{"n_layer": 14, "d_model": 256, "n_head": 4, "n_kv_head": 4, "head_dim": 64, "d_mlp": 768, "vocab_size": 1024, "activation": "swiglu", "norm": "rmsnorm", "norm_place": "pre", "norm_eps": 1e-05, "positions": "rope", "rope_base": 10000.0, "rope_fraction": 1.0, "qk_norm": false, "attn_scale": 0.125, "bias": "none", "tie_embeddings": false, "parallel_block": false, "init": "normal", "init_std_qkv": 0.0487, "init_std_o": 0.0092, "init_std_up": 0.0487, "init_std_down": 0.00531, "optimizer": "muon_variant", "lr": 0.00202, "lr_mult_o": 1.13, "lr_mult_up": 1.12, "lr_mult_down": 1.5, "beta1": 0.93, "lr_head": 0.00728, "grad_clip": 1.0, "warmup_steps": 200, "schedule": "wsd", "decay_fraction": 0.755, "decay_shape": "linear", "final_lr_fraction": 0.0, "batch_tokens": 32768, "seq_len": 1024, "doc_mask": false, "z_loss": 1e-05, "train_tokens": 310700000, "steps": 9482, "dataset": "wikipedia_en"}
Each number is 128 + 32 x the weight over its row's rms, rounded and kept within 0 to 255. Layers, rows and columns count from 0. Numbers have three digits each. The size before them is the row's rms in percent of the matrix's.

# layer 9 attention output (transposed), 256x256, rms 0.105, rows 185-191, columns 64-127
084:062141113094102141125121104165112169199083126169111180154123109173109089130089142179151149102164120110049133163154183165140115143115161131135070107155149110144138119177082112051132134171153142
081:104157188135137106126064083122160179101167107170061089160070192118117134142163086119133147174111140053150182164092134177143185109168140086156123138112180132142112103105161149083097082118139136
084:089115103123129088140103134105093048117149122142108103106110136138127094096197125144161158173125109142119092130159149103121123125129075146099135181147104097089160135133122124097093104147174121
079:121151173113122166032128093127138139100080117186087162085069135058170099115129136127132151137146166099156147145120045117126103152125158112143127145126115123144137127113108205140122164089094028
076:062088154156156119130193157056119161087140097115071132176167106127107157161198160157162154154106195111079119167134126082125179125156166147121118102173200173158150109065098156157132119153096161
080:121114094121118086137110100197112164139176123169135146061128180154181161105166087109131134145178067123131093087103153100158128125103145144113147130120118153129103098159118124081140130039140111
079:094075108179104152135152129085143127164063136120179158090124114153118138105158111115101079124168109135131166160093119161096116108142106144101209160077118113138134081108091174135134145140109149
# layer 9 attention value, 256x256, rms 0.103, rows 186-191, columns 64-127
088:128176073151090095121081137169171158106166108117152139095089098121120136197194098139173103152081148111078158176165160143133129075144150121107179113108162106137142139064181168173073088110087179
082:103125145142130124101148182101146063082215135166122155125106121151138110121184155183168137154116113143136104130155147071189155157166144118088118100124147159048172105175107096152133159133146112
081:116093132105065121080130185139157081165129118122124137146093092149150141156162113136168166078113178140148133094183120116125136074151167122164116123173169139170115149140095152191081113088075100
074:120140172083071091208158180128135146129143088135158104163104061123112107130126111100158109111123112144155123160127143150141143118128139143068176109132126125149188077117145146112104073152121149
083:106075116177159134186108036150154133137115122122122177089044131153138132201102122110143107128090129094166084129157129134099107085079130158170124093118118100147113194103127076137115153163119147
082:094122127168180095155127124082163129115060137108142168101147124100134119106098051138091048140082093193135123136079130110077072114108097104115068142109133134114094089103037092096151167106013116
# layer 9 attention query, 256x256, rms 0.0435, rows 192-206, columns 64-127
040:138192109167171149159104123129124158120108085195150118153103139143136098186111192080175140107085148105170105169129073137081159120158092111135211142211189088128178142142135140094130092150102096
043:119127105137167140143145060137164106144131096125151103094120162058134139144119134089175155165117064117168103085117182063180092154071119072077149120101137135140158075181111095132127126177096098
042:058154144126108181129158113070145106103065099141147096108093099125121178110142128132109078124121108082086136053167130128137148187093179126069124080108115145148140129159111133115069144140134151
044:097108098131083098086140182095093208110136147053112160148110117160113093122182145149125137145179118091106176096191172131151116138122177113097144082121155151132121134101144067178080128109147095
043:135145096159208156139137144097115111138128089166185089118080105101121098119159109178096099122224109098094092128167113162176131174183095096122100132180140098116135105137160184131085094145051111
041:107131130184158133086099162146095166130152162115103131088095095165162042128122174093176182084106130113129057131085093131119144110155096167126124178117129159089158179138035165144121138146174168
044:123163169100161138082120153107151160109134165122128151089162065105113117134106193090095115172140147106161112115120131107096100153137089194068164077113090129098166089091139158126107133051163046
042:095073116075141178216131114133128129116103139126133156124198143121125150137132079121096189130110132100126134175183132129121153141144147102174114134160125071090110109140161141138152111108106175
045:103130148093119056170049105158138108141135163147131062102120103107099097161094127163080112116086093140093202221129110130161154131189113124067065121133103084096099146185162121151139158080127049
041:142148061096116064146150087072173126076159187106102113099161133140142105094110065116127165102090083135086112153116098136141124106154124139190152112153152111087101149148125125116141102183110139
044:137121102105135124107074191140143127082158100099125153133053079088122127139098145081114106075139194159153113105115106129123131137102080169126109170155081071169095115134140138139115110099147064
048:126120144052131128213159136065142033148090114156169135119200135143162089130151124129087111085114094150138109129134157096152150148132146142137145072096128133120104113123184138118088155212114176
049:130081092154173139186121115139158121111138136110147159133122125157107149160195163089107170119137156119111210120148105112133124141170137138165146118114165164120102125115096085152124126173110122
046:085088102100176188186164134140177175139136075179091095142171110079150142156141120135112162163156111158103104148132139149146137071180091119128033133130139163154193103085105154143113152122121137
047:168108151118101170124133151195107107154176143179112107116143124128145098100107118172166076112103150177090113145069117121163113140147126145163094083149087128175164075122146126152141172122094094
# layer 9 attention key, 256x256, rms 0.0454, rows 192-206, columns 64-127
039:109094171106145080127146140150134134161139185065102122100134111125120210146171077105112125192172135111105178140123135158133130164103118198116088097143108168104167120148116043094136171144107112
041:093106129103124128153142149124135108111203145124157175177123075119117130139143161124130160123155128107124127142160118184091155131159117143167051169164165105114094116124062107124076151134157112
040:124160131162115106139158078146116046150174203153145117162137122154134069107150128103126166153148140115150112168129129098125156114152120181108115123160083126129161176102138158148087142092167118
040:168142209137159130120172134104200117103132138138197107101187115128125130076153088185127109175072107142138106197068134109127119128138139121162133127083126150118163141120188155068127165138138095
040:130123085116070108147055133144141118203081161097160144136122112178184158120135142104102082146023129140159146211126130127106098111102103107127143144047099126105159167094190075162184132109128159
039:127171143092115128180120140188123131079115131153110113181115113082147188162123161131074088154108089122135088143179141127157096128087153114103097169067082131136074118135180102101072099108119120
048:167095100076095064131149144139131115119115155113076182158169133128166144165134090107117104109185062103127170153120179135165163177170158115176094165153191089114112142125095096123144126165090149
040:116075114067154106182102102190144155146160089112074122112083184169080081100124166144125099150105068110099141060160118099113103141095150111117176136154106123100166158104143112158110164131153133
040:132124104126077178164092125102192128148163083103072152122216135148156144139144137065163124181172119084129083112158124149153078093059138179199156129198134122179140129117095088094183112144115157
040:129082139087130167105161157156078104127146076149151167155084156169116152138090182159183143109072171123154108156131189121150094142118124080134119119120110091130164112131135166092127164133106142
047:073114151188116095179176115073128060125070123073154182114162126136147159173146183125149146119135109131077145115129157112142141136153145135129116120170132117152198147094089146130124142076103098
043:111113139158134170048164138140096115157124149125153068091012159115108077146125117116089138127081186122124135171098138166145135122136147184071085155109098164102141152191093103073083124087132124
041:128118168111122107062121068105085176083132120172149086094135168171145087100094137153090130139100137199128089082092147175085134152109153096131129078125127143156060155105151155102115177128140124
044:126171142144098141085076099068103100099093118048102117168095151133132123102127156131111156144095095097123181152124130076149169154111133192113173097099146134143098128137125129186191122144119014
047:081142153134197137167142133079133103118092165123170174161100129159110103105129164085123203150149169159162123140064134087099144126139110099131139120102122172110111132133141114083080115145101161